Weights of a small transformer language model.
Training: a variant of Adam for these matrices, 1337M tokens, 10201 steps.
Each number is 128 + 32 x the weight over its row's rms, rounded and kept within 0 to 255. Layers, rows and columns count from 0. Numbers have three digits each. The size before them is the row's rms in percent of the matrix's.

# down: layer 6 MLP down (transposed), 3072x768, rms 0.0243, rows 1866-1892, columns 0-255
# up: layer 6 MLP up, 3072x768, rms 0.0311, rows 1867-1893, columns 0-255
down1866 107:121163087154124158094159126127138087137122164126101092144082093140112137137154096167127092120120179063146130153096077062176018137133141109095085164131076042151125157151152116183122146103177166141131098141154088106187138074175159120123195147100127138178120146107179141144109134117087128061143140111149089117124122110103110090135152133156143129125112105096101131149151121131109109092115130112076091159123093189184112106099134133201120118127121145093197170150139149138140143169148137088064142137188108077137132150161187174125093104125123105174130128185059103146078134140163076105125144097179186085116144102116069112153119091102086160154136111137122101160104123175143088114101085112151105108150157145175118136093087159107078151144141146161105080126158148158116173120178155
up1867 094:132093159115127185109132089098104136109150124173101124115141129116163100147104115128117123133049136109127114071126158121133143136118165080167078172139164189134136215144127148122145124094155148115087154096113075087132151141136113161148092098129178086072106130113155166089150144094175110121083155099148125122093105106112126154137135129134154178113121100119177138164152102145109158110153137116112165141128140133121110144090195107113103127155145124142163120092035156110110147132130137169144114155128141110146129143127166141205128119172189104156119132168116066182134107136121098161194110098163106098132105171103127103169095048148062075156146123093156124148116159098108105188130059092159167116132130149113165073082096215134156137120118032115085151189142198143112124130142113
down1867 096:147092125093087132179161189136129155098138130140144182158097126107129098171119107167163158185132102116101125133124135089084139125031154116081149171146113194117117087125162177136169175254127097120105142173116096171131090119105157079090152214127089180114090150090140118128147130147109141175128096136132088150099189128153144086098103085164109098148161151115099108131146156091113139166123161132083139142106160101157112095201163110149123128099146125101099105147163131131107208118166135128098125116112180145140107225151141097073156149109049125120186120061157098097214111120193150162140121174148135144102143165109162111158174131132141161169072182146154141119145134148178131150084138147101140115145157115087159174121165058155096137105202159193132123172178158136124110112139111
up1868 100:145144176092069092158133169164142095121110117153135108183121103134143161128106194116174131083168133163132162118156115100115100199120141154093107082124114090144146165072093124147170132127138153144151101138139141182075153154170059154155153155147199168114101124105062127150211085108108123048114174076148123113122120139112099116170101185123096140098131112113142143126141117126146171145140132111156114131241105082088095164125137119132117113111127103135152159120130158070142123154146109114121127130175170168171133124107084111111094178100155179090151171154117145085085156089145106148123185130145142183140179139059153198143123112098144044145116145163125170040097129137126080147117184191132153110089107154147102106158114136125078076170109079148165115128110153158125107145114086
down1868 103:137096184122135163146107171086111179194116156172091133061139177142094120108096162166117106138146129136151097094059132165140073127145088144148173156216079097179146125138117153068116144146107084112115152143093103175170161154135122098107134103099171138174160123132108194134129129184120091085255114150139105159085139086119116112165108148198176089128138140155068103149149141111150128055168127200124118145101146146213115086075127151115141116081154123150147123092162157178113127114153171105159163089111154133136105160140178154117182150175083177225110158132116174135129153096140139092187109147107148126106077174129151122140119094215141085082100158085180147143158115144112072208151129110120126147139128125141103196080109152132168142141113154099123137125078141109109174155153131
up1869 099:150128154138090134125133100092139150166158146154125113092163145127125137093097122150161171128148157113090106141163096144160087112107150051083127112179173104183136157095118100161147148116136110133120113218143176112158144107114163111149133103154146135114119185145147075154100082142099153152121118110125152094124123106125072145134098075128110138128173158146169207140144192119054101158145119114124075131135116102103094146179151145133127111088150176160180089130130098113081115169093153122132163112136071119101166143117142153112113139162131146084158096080112136156091135103105195111169177151083120037152172132139162206207110131101113109113090149122144127063079165105097161169138107090166103073075144103127119117121100128149198140151086098176160111111115202183046081112139105
down1869 100:113130146140125162118205138056063113105161136142091189110144126135144139141127109027171120148133141129160163189114154181157095116109144107145079167155136134140126086158162144114077115121128145153078117140121126175110154146095076116123167124132187057127108122102181112155075157112120111168120160083152152175134201145102112204027096098100162147108101139118184129145181166083166142123108118148128051094178157124097155124172119145129132110125126019136140064093126112118108196125064120158146125075151140162081137159114097131117143157108106114144141125161071107163120123141097140114101114131133130103133163142162154117147163153150111107121148160150136166097134126098135163115157151209054141124127140145114158135167129102073183143146115152122116097122122208108205162096135178
up1870 093:164130102102154126132093127170185111112145132136190075129131121150077148117092149139126110138135099143113140177188180116091069146141130107130177096104111123130139094132119157097140085054168128130107119098088153109154074188132091155134089056123163126154173155133133106134149138129098093172143078149090134114085104170146125197141153144142124122130094135158128120156153060146190152086115122143109215145166157105138209141120164133116129147142112109161115128114173072164087201059147143120201112082158108118122118136107081191187121168075183088143151177099069139104094167107130135218127197131148132082170117112087145150085144121092178116181155177140187136105121132149117103132095121190144169129137140166124169188135153141144080129064083109149217158094097148108145164170111128
down1870 090:104125144114108179076105074128135133171077105173088172047135079154112137091116097136241098134163145115110151140125072133109135093143133117144049131126144151123138105125135163156131116108118084111172166088149153102074176104135189137145136154147121114132100104184121183191125112159090112152124156177134133142136113131082164119137133141095121107179140101167173128109075207117105099149147145144167058101096140137134130132148207121200067115086168127098198167127094171153174102135120160154130142183140159162101145115172186103132138115162076163145123119152138088137091059110118106128187073140099146128071112142133159152148090127118074142080105148159134091103143138109167093156125152115105086116104127134116121111141120000107128176185168125166092109153124137156135120134136060
up1871 089:149105145156103131100148113070058150164158153111184118119193137059091080159149183134187080131171130129082142218077142138169150114148159073114112187144123113101142073135127054108147142144097129136139077124089108133154153127129159083087142148130191152118043062186077194123208134159109113135119106098147129082107136085171147130210135076134148116168122087133109110120162113132077126109178108087085087178159155097165124127240102119103150114120113171084160142125161174170138123091083146129153166081105155156133143136151078124111124142103114180071098136125132118085143156114154172155127129132058116133109147123182145145171088173092131177131107173137240128081102118117158084144129185131127140081120139137136173183111120157187062104094141153169113139127084152150135079119173149
down1871 092:152131124128162169085121109121106166129121139138164119154075165172147136139207115123101094165114153136131095148132132109196153070081147168185138100125148165172171163116147142107089093149108082064109144158100113159158123157175118075084134080064106101138131142115132111186150135183102131141100180091099128126083138188089132109101075151087132115109167156159127144088135106180132153114145105139114128199135133126143169111084088144115163120139092149070120103127125108070068157194172162111143115200142171098197121131153186082114171106083139137122124101131084148128201068115147139152142133120127118163152132099127120112157158120145051104103111153189089139121157136100098126139173108134175054161136084127149161123135060155100137135126130080143090174151097095121133128169137168
up1872 096:140159118211176158136145123130164217085177090089116157215188101132141150076173126167153077091167101125150138153125101131157199125101103132113169137118109086166073067119105152167130120163140128091201138095166130110142158159118216145144068136110118126112197124158123083101145083142167174086080116144094147172142112133082164129080109141117089166134117107125126131114154165151119135176138110077147187105146120114120079082135145129135095159093130086127063104130127102166078215157116076138095126123104143130052072101149105136104056114148058172166230107114159106118153153137118111098107126173165152107107114158136144164114064151069102106140171053145115108120164111110172119114144128117095225141147162106144127075108125161165077116178114109116118116185143149150118180105201128
down1872 100:159093093103174151142104162115137088092147138163055124117137155133128146191150111123135150163159126163128163106166148141088111154172121163089120133147099025151130188144082145110111168115147119148101131118093106120131088182081080087144138183171204080129122129083190138060090080142169135146144085133079139122109194086194137145140117143130122111151102114092106179156143119107128072118155101112092129168090145122137159139112106142079179073196128120116166148082129164113127153096131127086142128093134147157222154120115105164158085150123174123148159102121123145169115136106168110117122147172085134180099192118138177122161174169185106083122167206093116129148142113137171121130092070108125127093089141121143078124111111140177191081133123111091134114125135192039107094135050088
up1873 103:193107168133089088091166093157060118095158072159170132133118189157134070130113145137146222176170105198091199180158183092119126116126174108138093187151093104098157127102103107129126131090133121184160117170131165091109114112140179132151087134160126132128058123089076134117138089086091140078153198145099120110145125148124056164108132088126110085056063128103119114088156154139129168162187145105158132154127125156100098124124118154146135081127107118129123080086126119084063150101172111158127076158112215080091135171152158110128080127076110156111113156097071127147107176195137179175134090126159102158159142172111127098175108107106136103112141078144147122116143161118142078133090149157094149106091166077143142085095136065169121164077135129165116162113126128123114180093149160
down1873 103:102119087162152156139198116079112126109086129093093114125116128109145110117148170094143024143086154133084120168056120124152158184092128160108134066124104144137124094122132098155115168090139109147117149058109153170140110085096129086096122128161098114156127138179158094098143154168145130090128124152194159153150110087143145138091147154147148189126100099151177106129096090150151187114126119168104118118096073066174133117140081148121130110146135109112164147075132124125147129145088101160117103120168096161109137135113114106107154145152152128116094064096173141093073076071077065130117156131163073146105083129070162123101139152236113146088113132114120158140148094119110164145169124188143156122122074070105111081209144184086130133193167153116143076153099121114140105083142048
up1874 103:137082119173098111110131110132121183137131075099188149142134119106089128129093122153120115109158109118064166102110131106128139139126118154062131136142139132082127125103114101160149161147099112115115108171174144138076131095170194117132092139156199176119092181081159186113147127078113093035122103143160124039098130147141158129145195103138183135160101142088137162130186146148005119162134140127145175132129111105130082136168110156163143042028144100162138142136137108099127153140046103119190146119086125099102154136144054135123126155085113133122145075111149141127092091137141134098097169144129143145155096123079148218139150139104121148132111099140163084105081197103162067147138129122120143075156127128113151168094165098154137132130134105092209167118174134167073079135084094
down1874 102:158183085144111108181128128044101103151130132111162121170109159116113105133105120143080135127125102085136124105145140144147134107091168147133171114085124165146130123139114150062145118106111158138158102105152124137159087125068086125130160103150105178135162117177121150118088168154104085155156149076114030161136202116107092092181122159114103158110148115121142142082126100085151115144180123137086085146136092118111067123086176118111090178144146145112140075143126134179122097114123136169095162168130095189118129077109135163080138105143083097129108143190149075152110151115136157139104126165145095178110155160092150068077187175158154130153157140083129154137169100111102143063156180133109161176194128098153114082136088105134120117089131161191108149139137120122144123128149137
up1875 094:159124169105093180124140165108145089135110165091113138146110102147144104095107104183097132129097156150106131118099065127142111124191057165198110123135166139126116159169164095118097100106130107107200127124113159114157184153154171169206112096155125074122132144105119082108124162123055071186108049235135165145160113122152143082090140156116093156085116097186127132165165150155136134143157103164054177110184088138129108156117049124142163112117150128155125140085110119180130197113148118133124086081102122153148129160152106067158079159133170119133144207140101081059120206138089163148150087088114089086124125173121121055100148114155109084151114114191152121146156130118173041134142067122122162152162169114148114124144164125132085135115124110118088151125175116132092155158113121
down1875 098:131127113109138075139117129141126146109152088097096201159106158126118094085130088079187116147056177117177197118126182142128149193109132111162155201146136136116073128092096150094067194116118162107107109129114131153142145190187111172135132148100045099077144131129085139153150164184169117139110083053078090099107157167144137140094138074125113119151204099145164112076105152144062135143184122121124049099086212130106112167122125104130128161100120114145138151133101130130087103108129143088144141158136079119170073112171165129119080093090108085118111127139113120152110110088096112110154112148156143132126115111141099075074128167181143122092125195074098133128111100093147148110152201110192087071141132176164139156100119060108123163134138094146125105147115153126104078130115124
up1876 108:117122096168175120109146106127137185091146131222186097117087074147135121211165151136162166079181154102068140112158061074175117167159141135093145076150127150094109106146085146174106200143150114078178149099124123137199136130057126094122090110162121124132143153126191112101106115038143096000051178166095177095122130098139187106144105108107164134092163059116169088150195113113076087114127152154120158137185150148135111109179138107111145143126186149151138175126126170081151132162068066098107150061094064113016068109126124181178143149104105178132158107094173083170141099158138093123121144155094176100149162155086183140091108144108118069152039061128113121124129133125175088128169167167124129042120080102180142126092111122124117146130133129159167112155153118135128156193119117
down1876 111:136103150112129159090083163172102139130067178078144076139120082092109101141139071069150161112084155110175145163146123160142135120105130149124161095098091100132152162123151199053120134090115147089127155056104161184074138134135144071103155079147075140113131147112084150095115177137129117123145173136111113123115065180116110115115073097117085107116168135117170168155130195123075147102134150126158124158141102090110104140185047137144072108153106084195123123134154177146154037123118143121143119129094133173090131116153168117157111088133106178104125108169056111086113137132105084135094061121137109121097132187107108171155118113138167121129152123122146095163098158044102179134145124098113093147136105112109142070102092126103083090082092160123136213092128097143118199126101154
up1877 120:158059095171164144122115096089119129100161170168088111143172143122199182106207109121115176106146058135132088145123139049083147134114120120072129100170140156134150143124091173137123087130144121102118090111107104046155081128116131120182101123140092060118121125148109080130119080152150098094124192133180113124167143134116103174176153162173115134128138123147173159087156213114095111125166163105112168112186170093101120128182101125107105092155183154140121125135105071120100148129113086144085092144077130055132096148113166104109066116103133152098096089114141034118131093131124146156074192120157089140156162161095136140123147155093176083164175113155083090133136153151148098060162096118144136156165134116036166135069157154156107129091120156108147082127101163080099106141099135
down1877 112:156086133156142099116123188141102078181145139071085180110151119100090109122130147152088130130114194140117144153109065086137069146180047107090146093105136111091111143107153156081151128124134165168165132157108140152101080174133148139090111094095137131153116124173130147142087090137125147145135112124153133112158138135106082122087161132137110147177129130122156121143123059121087097062196129112102130142125136163115149152146075131090140101114136118090110114155201131158157129122160075114148208087113100144129110103149114132113133146162190152143159115132112206128103139171079145139093151160176129069115149157170145156141129129073155146120126155165082091165083133153131194115146145133134121092157111155138122111160135162105157092096084198046185124151146111152080145134119159
up1878 099:184124166073126049084117106137182155132175148190137071108136151126119127212125106124153132100159107179191130124150100181132100097089174124110127154116137083115158174067089164139189151089130160105138057089125128051147075083064128120079175213115118144117130130178104120142205076162149095096080139065170120091111136065151109098148118109150134098125181143147139146142149113136065163169132141173144080138145084095091108077144132126163126147136113110102101096119112139078107122137073141151159161132142154112137137133171116084098122137164132126148144158109153115124106113186128155146115123128108152113083116119122147129214141110176167114117132147150111142173149176131110148110112135115113086123096101094098179149109120124169166113121137103116118201107153121134061090154123142
down1878 092:109189091134134101185134172124155063128094141105167076084160115172135141128144161133114147121125202172085094151096145180167115124144129089092128130121166107139161140195101100134140068117175071091146136050151104203112149134176109172169077049211233129148108125121092141125144049135163113187164058130090158178106111108133110155104096051101110167108111130193087094173213185110094080127131139149107156152123149151154153087135122124121136115118148080124113156130151095146111116144088124140106112105081124142150120137115204166174131177064123139159149093171193168103122127121111161148119143134155149158144072219150108126122085103130123142139116143157111109088141113104104120100170181178137154129136150106102106097121076073121096162151092093167123171140139097113127108123154153
up1879 100:162149126110068198138162112055194164123134167077119101086134111138117078119130110165167126090116150178093078169102082108212148089172139118101131071120127109107123087158137137141115151118147147074103153122178108208161143138134157175117105122088104104189199176154105089136163090133151131137143168123097158120125137114131138111143102102178109139174108151105166090087125120067171102107075112138092128146130103143121115145163146151176132109116151164190111114170077141103114121177146114145127157082141137135103134150119086145160158098103088101097136097170156139132130132174106181119121129087064112103137141113175109130181054068041146113145063214162177111114148096130162159189173124125167150130159125060171133093131134156138140115159115092152134107125159115142077124123104148
down1879 101:140140126093183088164127183086116113121122161095040097186071141123105171129108125135057156131136091103139127093152134124124101112116101123126071196110135094139111181095148086167094056103084169140109133163091175087097135101096040102110137125054124209189125104084170107142145162106092128148118131139136150159153070153123153137095166104108154160109154102126104155138153152220100165129116127115126150123150160129142139147076096120123155183141151099114097136160078113130129182117137140124164139068123117141140164107165145091153096131055139146097160103142137080140105139148118130107112152077161079102145141158132155180099160072120101121081150157105177105112125117142170130174142152064106144143150147167095163134154105076142131129148154043090125193131102127153095095100159071
up1880 101:184097086185112131135125129137073119115189104150138145127117081133146112099128099122126170112047099125123132145169119117172160090068056097112188166132147136121148130096128129074197155088159145100104055190136180114098074084136149175147149165115122143164169083121163128158144076075107134091100119164093103090131126199150111167155139101130107097141166148159143139120135131154061163111155112202111116083173139162153197136127138137133115138152109113115127134155096134028135170150139172125120158115056126158156120115115193089175144129085130096106121178095136155142121088066089185181094105093089131144178142111117136167137126156124116129141095133104110202117138147157175166153111115124144076124142086101123147130112175115132111166119092059110111159100089201141128108140164108
down1880 107:133117128148090139131130121135167083117115131135092106090125157102145144153181138053112127137104162123178092173117127127163138202121178171100120094128128215132095096173159083131100145147102119126125120127150148110150160103178072050138119141174214055118129150213107174123118091045113110112103153091149173143109123143129120139076165144166180089120080158111119154087081098117156165104166096125108135085135086131134086141151089135210110151152110096125129116090144178093110101120181143114075171133134121115059105091051131133172131103179155118139125104129127124114140102114109144071130163088120158168113167134124173160092088143067117092167184116115137081155106129116115148042160137153095164140163077153117136141104137140109153112118090104117149083128126176121122184127148135
up1881 096:113171049193164138161151102102140079115106073057093145147137132161140165104165105088167075102117146205138125154133059101109201138115069056128082046128145136138088069068100117119163129150124139079159106168129129100141143111119156066105131124191123110121118060174168075120147133175165158164140108146132125097126183169110089147124151169155151100104129105094129121095160159137145111110116097158145108108143143120173196152138161121161140174139182164125104129133158159125062126114060107127118158159152104141092181168119115116141129123154183147074054157152110100119134076151116116108132115118161148101123148126103128137124104093103152133164155028088172069148112099123193134153125153131145119126169136136132110119134095148074081185101125115073150129104137133177147126091171131
down1881 097:114081207115079110135107186158098085115156162159126119205146068149177144132128126205127147112171137085141151108089131133152057115118189132159159146117136111163167193119119155119131123146099103159101193107084133119128118156130156130156111079056089185127155113173100120129133141125137179116111074097133093164194157096117132117149130215116136163198130109136136128138154193098102141175101125086061126171117047161107091087165128131134112097125139099146182103162126144156137155118117108124095109119155111123156149118136130147134154057071082192144173137204157177154056129086133107149151098142142155171121082130137108112068120176163173109127175136117161140103132121130125114137156126077190104096108182137137205069126178132134152092141122075071136110159117156120205172105195184
up1882 104:151097092237093132139087154140132114151133193122143142111102112093112169109101209067121155100117083121129103194095121121188158120111188084173181211149075131139161081117175088079128144106087080141121125107113142068097107092132119164159131073174146151146112108132159077143136109126111126029096107118149181124159099061068135187141089118142135190122150124108106144133118140100131137131116101122118143114126114136135170118133180098122124170106138149090110160115118080114126110169142098131139144148155142104127103115134188103122141146085107119119110095081200102060088110207134062088123150136058139068109160105137124092091124101131142165113130143102111087084086126085111159083180171141116233098122166160144195119124152150092168144133100127084116099138125178117160139111125127
down1882 105:158091097075126099160198133137116111110140160147162093097143133139172083092165114182132146142108163102147135121168127114152166159159146143114118071153133153139109088130156101119125060059150126159093117093160117138130093103104091072104162133072093147122103137094114119070132152122109113124103167122110174142115112152088135060128103166172196153121184158156113105091062186125134193141117122180103147092140168081150120184078114125099117133135111121129123109081202074118128099079093133132114137126146140091133182091123110134152094044140154128132109174151149103140086147152190140072121080154173129159127156099132108083069150126150139114097120148134094099128093138157128151142128093119107104119147100194165140119053121089090129137221147178141122134169104143097106141105118095
up1883 102:135112135131125149117123170140116170078135132143097158151186095144164132167136112129121130104093132183184145149066164135138153157141125159139153078153180184216160124082089178117112077117100080146148155088129150035126119137128094133087061143077104101109162098176069108093160117147134070096161077113154139126146118161143122136164125112133163132207142086091119132113135151136141066217196155121186132126161133138095152159110036100135127086162119138142132126125122073112127134091131041162091153196060128100143071194108176126160147145123100090170081130166148136158143134086054185086098094114122186170104105097138168111189108169112180070128152054116101035145095140107155137139130153133171143103122135089174113153095134116170164115103156152152126126099128137161072087122159122
down1883 106:088197158103162198136167211122141129124047140102095128121101077128085100138111118118095123147158178046135136082145077125153093122205159091067035151161121114149170133080153059120160080112119140131138108118091190176118162099153127110120086140152097072084145116062145119126120155112110096112118122128116111100094091135186122095119169119125136136161081106162126132131117114176184113138178127101110174144078161119123189105125130129126170134153146166136113133155163096139142128109149145164150079110095176060164163073124112159138132050110124109100159114083144118163126178098132117184108103094133123123086074177163124148153087125167062186142111149086116148164145113164097109106090119091127162086179123139047158129139109175080166130094152093097173153160155110130120125140084103
up1884 092:136106078134119101118180116082088079149124137136183150139099099170142159138138183151155136071144122176154174170136129136134121144102113143132195123054156127126102105137070157127141116107115118149115056195120109078092124109089141138070104143146100149134079188131147088148111086090140164113161127124096106113134110119109127056109171099145129073140134111135150111140116151093167143172155126143092149149150106162165129099158109141104147116138130116110185116097081157129140150088110117108121109186141129196092135138091082137187091153103136180132075125074134144143112168099092169172135082167158137146180136083139100095119175111111110096112056068179129122130132114113130093150174112146164129083092151148068126142113142125091137094098104101070172155061151123133100145111131115
down1884 096:158090157109109167100171184158121153143108180117111163129193167146157099116127117067054115109088119132113107124130147099124167129100138142112116143174127136160181113109151090135073163103093121112112156069121084124122131147142104163125176081162116151087125139088145131147145111183138107166088116149096104149125120120143124083126062182106095166154158088173166201139114089118137152060088151126076116163167126081125130086048157111072120159103064160100142106147168116137075108124039090149146124119092120110123125187111120107087099125133152114088098146165097152090146080140119159202110148123115123135116090161121107163110098097151153177153132127162174177096165120159104143107135156111108112114158085120169061100043153161117116148162123095169139121116101147129172134103144098
up1885 103:128127141095137121121119222133186136119153115185068112123148086133117121139149071111183130127092095147154151136137161183182143152124093121119039108158141117120140135102067184158125065140137092107153099125119131113232133189135089125153066025136129108101174149176141135113165061155154142147107141110163184129177112126151135123192137198133108104096143087092126124087136149157116170178114149081094230114162103115083148135106124093096153158118128127125100113131088103141117160146080129128144120153107111089089129107160124128151046113157146141114115109172097126148146106105106112119116126180131171103167101098108077174128137120132132143137107139154095119152100094138134121129213190107107168155105163101158180104078116108107118167138117084120146093128153062122095102122129126
down1885 106:124127134103098121075111100078117139140184162135167098119159110158103081156105121028152121140125125162123191133172177121166136136157164123092139112144192128132086171088069121142087125080137128156127089142071123084147132136131133082125097116192107158165156111089164142080121159103089140093117158191082146139092127117172103100131086130138142169097130108122138114143121066145159177103184135154171174104071147098124170145083132128087093089117175122142094080130101086097064130175189138145112108110157138104134070178093135107109110175083139160110151147133140129121178143113122124137086118116115125115186101116029132114106156093133134136132144149072121055028130105132127090100060187136155108111097114124118143101118134096132052227142176106155102129197147130112145117138139167
up1886 094:108143061127120146124130103116122136111141131152126112129126130171158118079139153107158067100117112139096132176140163104102174071170127118115107145143148090141142197156171131083139112105134104058114138102110152120081109150156138149174083116164152086135147069131111108188105131126135113136124109143059125048145107120118091132143168097162109143147094127130150111163141115113159107091039166193128101162217100140152194132068135152143083118129087144151115101118119128123126115085098205142057156136133145153122149132069110108105098167116078136136119161129134098115105122163121128156114187162124065069171170158085087170132104115036098158146131113129108127095139097103150148141136178127170099139152084194136122116086073133125105152163137136119231120126115148091133119138171123
down1886 098:133118173115150165145128146132159083161112129135133103158114141169149103146096165121119097124118034111157115111083153111144162117146135177122129089133118162138129171131132121192153185147176188118151096121107130148126138116104119120180159148128115166083159132145117150079173129142085152150124113073136155146113132130082213117121130129138145110197078107153087057127136144127083112156199146187130157098025127139077120108158085108155156150170139130140106161140143143124123168162118162106171106163145127097113098126181128114118105154111145134114145034101181171150158114138115139129166163110135137159071099132138133142156102106113147144123154115088145125104091176144133100197080073119146078117155122098076107142144144108096137135095103152111065056128123083145079144118061069
up1887 088:108134111130165117124100140119133143088102121122130117134174101137117113227181098093134188189165111163123176147133202123067162103090113099143115113115120115154142127096095131163095145132118143094092140144137127136094161126114184091196094087185105111083061147137164097155089127076094053172150134170060143125110122167127196131152127041175169140061172176123139136116114113152169091109144154131113130103107178115148088110134119081136120121138114211172165075124056091145128089176158143158129115153159084077106145142102137079144161102138157113118144142078125112130153157100116058144056098115118103075116140094169137179106098124139122137178060128147144129103017141107170164141109209161119113129136061147097167153173070134115102167051156176143142137049176082067063105142125142
down1887 090:095149112122058140097124083107106111086096147163116088115066102101118074059083140159113064155145115138109137097100100096124124132159152096105147130157097108075179150129105105096146117094135158154125131115115141136135095173141136108139142114074099100104177120175130131057102170152139169140096113142177121122083132140148147103171180155189161133134151080147149145098065164111120139135081143075094074138152153107087138122108100121104131148124148105115099118172137150114097134171073121170134093090103123157160131126129118146159042128146056160156156110225116075098148124103155177142169118138119119170063116219157166104137174172108137179104173119144136169095171118080088078146089108114154114130134145135179140076096144135095106110149092040157080130141133110172167105109178116
up1888 105:129144085098169140101153109142145103155123152060125142085091096105136091123134154099129129104121146115103065156125083147114122132128124092099192091083082110109125110084167090132113148054157135119132144122134092154145144152117132127156068104146201118152149208088156100101141132145148058103135177203141111144071142155100131118143098151124183142099141150106105176112163116135108126166079131125154151098124103118165192129189176132069094154142184148152142136097112157097138212121144169214068102135114125096115132174180166133154096151099118155140148105121105099126100089071077120128088147147139104095144163104112121167206111156090104169086135164123173178138172186125134108189116204141170122128164111149135122066116101174119174167091110106111171106138175122141104080135099086
down1888 108:112108140156117135183070142137145163125077131160174167089146100161108119131106085096177055174097124126168209101123172116106122093099153124126175136189136092113143099144123132128133154124120131113116157139148124084097147136144158127138077180165141134144157118109134131156101136082150175133095130108131142123151112106164135147107170176156091156155136124131169135100095165035104143107145120144159082121093075152128063144169137120133151124208132135112102152148140099100164162185121093078103102067144149086091079136118166076152201181139133109110146085134133167100117076109159101104144140169088103134168057194181092115173090099190169124087149120096081142148091068174149098130123085173076095143139141176125176200100172157134159093129126081121070134094140150093184176116115095
up1889 091:145073074145158116156192088082181150084145095049096161178164130130151136200142147087123099095095030143135158147119145113128144158080110145168174108132123090100144084114108116136090168167102118066158156096181152174151104105067147079148118121169150072139147084193129114074107144125117078099133118123132135142135117180185120155151198084182157094188108067128090083119121116154089138147159108118122131145152077040144124130190140150134103151076084162118106137112156070128094167118100107073159128131139118127098109124084166116126123151105078144139126089140125117159203091178089173151135139088129177103167112133143154150123102141153178089129143104114162125078127121117148136123113126095199120111167148124069162149160163127102153088151159145165154093152102146096119135121138187
down1889 093:142170141130148189133023087127141102149129136157113132100141098141117032114067125100109106142125128147139125160140114095089134081113071109072106166104130138134130255137105200198119127127183127136123125144162162096165132147119125179125173120183138130129099138053145060176112155159109159144148097143076150144106118110153154090182118215128093099167117124063121135107168128084125131170090146095149149162196074159104130193129119136098096133111150129186091119130110125158132130077055096094147112093160068159141154143153087113053104134154086123050186142135091150119092097123161144096164151153156054113153114128100084115138103138150120108132131169148100100176149135137157122120139082121146167087110157099090122139122090098170145071141125124101186100195118101112126186148108172
up1890 106:133157093119139068122113085112077119087115136120158114135086177161138145110147116178219129124142099202094107189094059168211161147075144144124129119130168078146149110120130089197162175121093152136141091136130182136087160117097117100064120111156118157170137167130099084135150087136075154090170155091145107136110083094148093146114135086172145152183106108206167054115117153138096122117142115133133114074148128141144145134139127160185138172130104165167138083137177108151133114095034120122122177172075137131093110157022080075157088106078138142105118101121145158156167089128058191122154086172132125118077090137115153104075106105106141129123099118111196091143113119114128139104139119158148204115114108155156091112143140141118170174123167132131131176151141154143145093165184111
down1890 105:125068185075139144143151132215141084125130149158115151103139126139142153094136187132137101140143107121088120138182119101113050084139119130182160149100123143064060134108105132086143119036107153172163124136085135072081088169135152226221091172134183048132112148161149161145124156094154097114111175145151113119112209099115134105187143131115154127073131135126181142093115159151101120149118155096175098163188134151137160175109175118115110149083167124106173124171155107107139090123161127151132135097231127127148122138155156176126166164146101145119094138142115123083001090131129108158147120156112144106119128045090061130135139086147102085130091163113066136113123184173127123149119151065191112125077156116101103125140180132127154110087141143165138112121107138169132051115127110
up1891 107:135115109180076069105114181131099169113105077141137082094102210176107140191180163086129147089119099196100089157062170144150190134125123080145080028120126077139177103143102155171119174164173139117129081128080129131132174147068168125131127155169120172164153161183142175077108087156065075120164100114122186176081094120176113146125164136172105139146133064089196109141158144140121085141112119132106180121143135157083132113155123134177140123118163145119136067117165103137138176126086116141133186102105113118126127124121096147094127128155157122126137108114117109142172139111114128157146133127123163116103094127149118097111128093075159138144149119166160128166126145078120103116157183117122210106136079150186148095113105118149199179142111119151137129098076092134145058129138131
down1891 104:141079135135115133165134068092101092150148212129160145113140154136147116174152103174180147138157063162161100095177161118152077174193113138145146141150178197092082077149051112109119137073134139109181142103151100144126093116103178212158116136125110122188094144060120089154048146029116159107177150161112136157158149143160145113142110103105099073153167132109045118116170131082103138135132133140124097139099100104095119135130156117141144104085089115144130162135101211178116134142093113131101141093174155136152149160144180135125145169081148116099110163198188160173117063121127095100125144186131189094137159038103115092122121108152134120135169112102153225110146124139080123129139202061171172159098165111122110168124133107113154143080157121105069140170121144140163134111151126
up1892 113:110124082146187134108154047150176154124139115136109143109123152138144152136098149154099105111118100089172142102185117101095128142099180055093149133083167081100085112145105149164106124115137090097174092179140171118148142128016169170108117132151136149140136182135143170152123149167083104125114106128110111116149095131196128138084158155156100128168128128108135108095130109137151141157142143116125120160149115117142094128150070175144136122128092158110129143086120071148117095114098121176107091138104123173118136097118155096109081116099123166110087138122135136141119109144090096181063097097155109091196144168157093109114154075063134171145157051130142103093087144099174072144151164113130112086139110113089145107122181138138133155121097146179157101106101129143128120139104017
down1892 109:150126109170077168137138145102140129114175086165128116134120112158086109116133042145140198141089162099117131168068143113143120154103120086139175100183138139185170141088145079116140090076127116160151134095126098112108124116091107179107125133079120111114134186132134154108123110074130156063117072141125134105156144123134161134118149113143127084076131145099134114164184169185132149134123122118111120101114152147135113140045147139105166088141101176171000154171125117128139108169194076086118155112151119109151128140098154118141160114097105090141166147157145142093069135116163173155132154119118136153133142195132172085072106151153153120142134082105144118163118127150094137084093155144089169160175134079146139152134118135124093109125140143156108085202169099090123157115173152
up1893 092:085156142141145155167132060103102047131101129127118128148153075134132164112141183120118154145083131195141088143061187146118169127108128094170112093142100138135182125102161164138146133115112134143159098109149176094133141171093164106144140107124120109194130152223166091125158129148107130096111146113178120026106081145141152138226128143144091154149149128177114083104176105181046091138090127126054186133111156118120194108150081128133138120141131048117163097187144164106128139134089141168115135130106146139174128176161151103156132127149192109109154138184121094129094116073092156079116175120107146129158122137145191129152117102129148135118096079142151113131163144063168125161136171126114100143113103098143151099080145104173136099141121010072147158118145110115101098138148105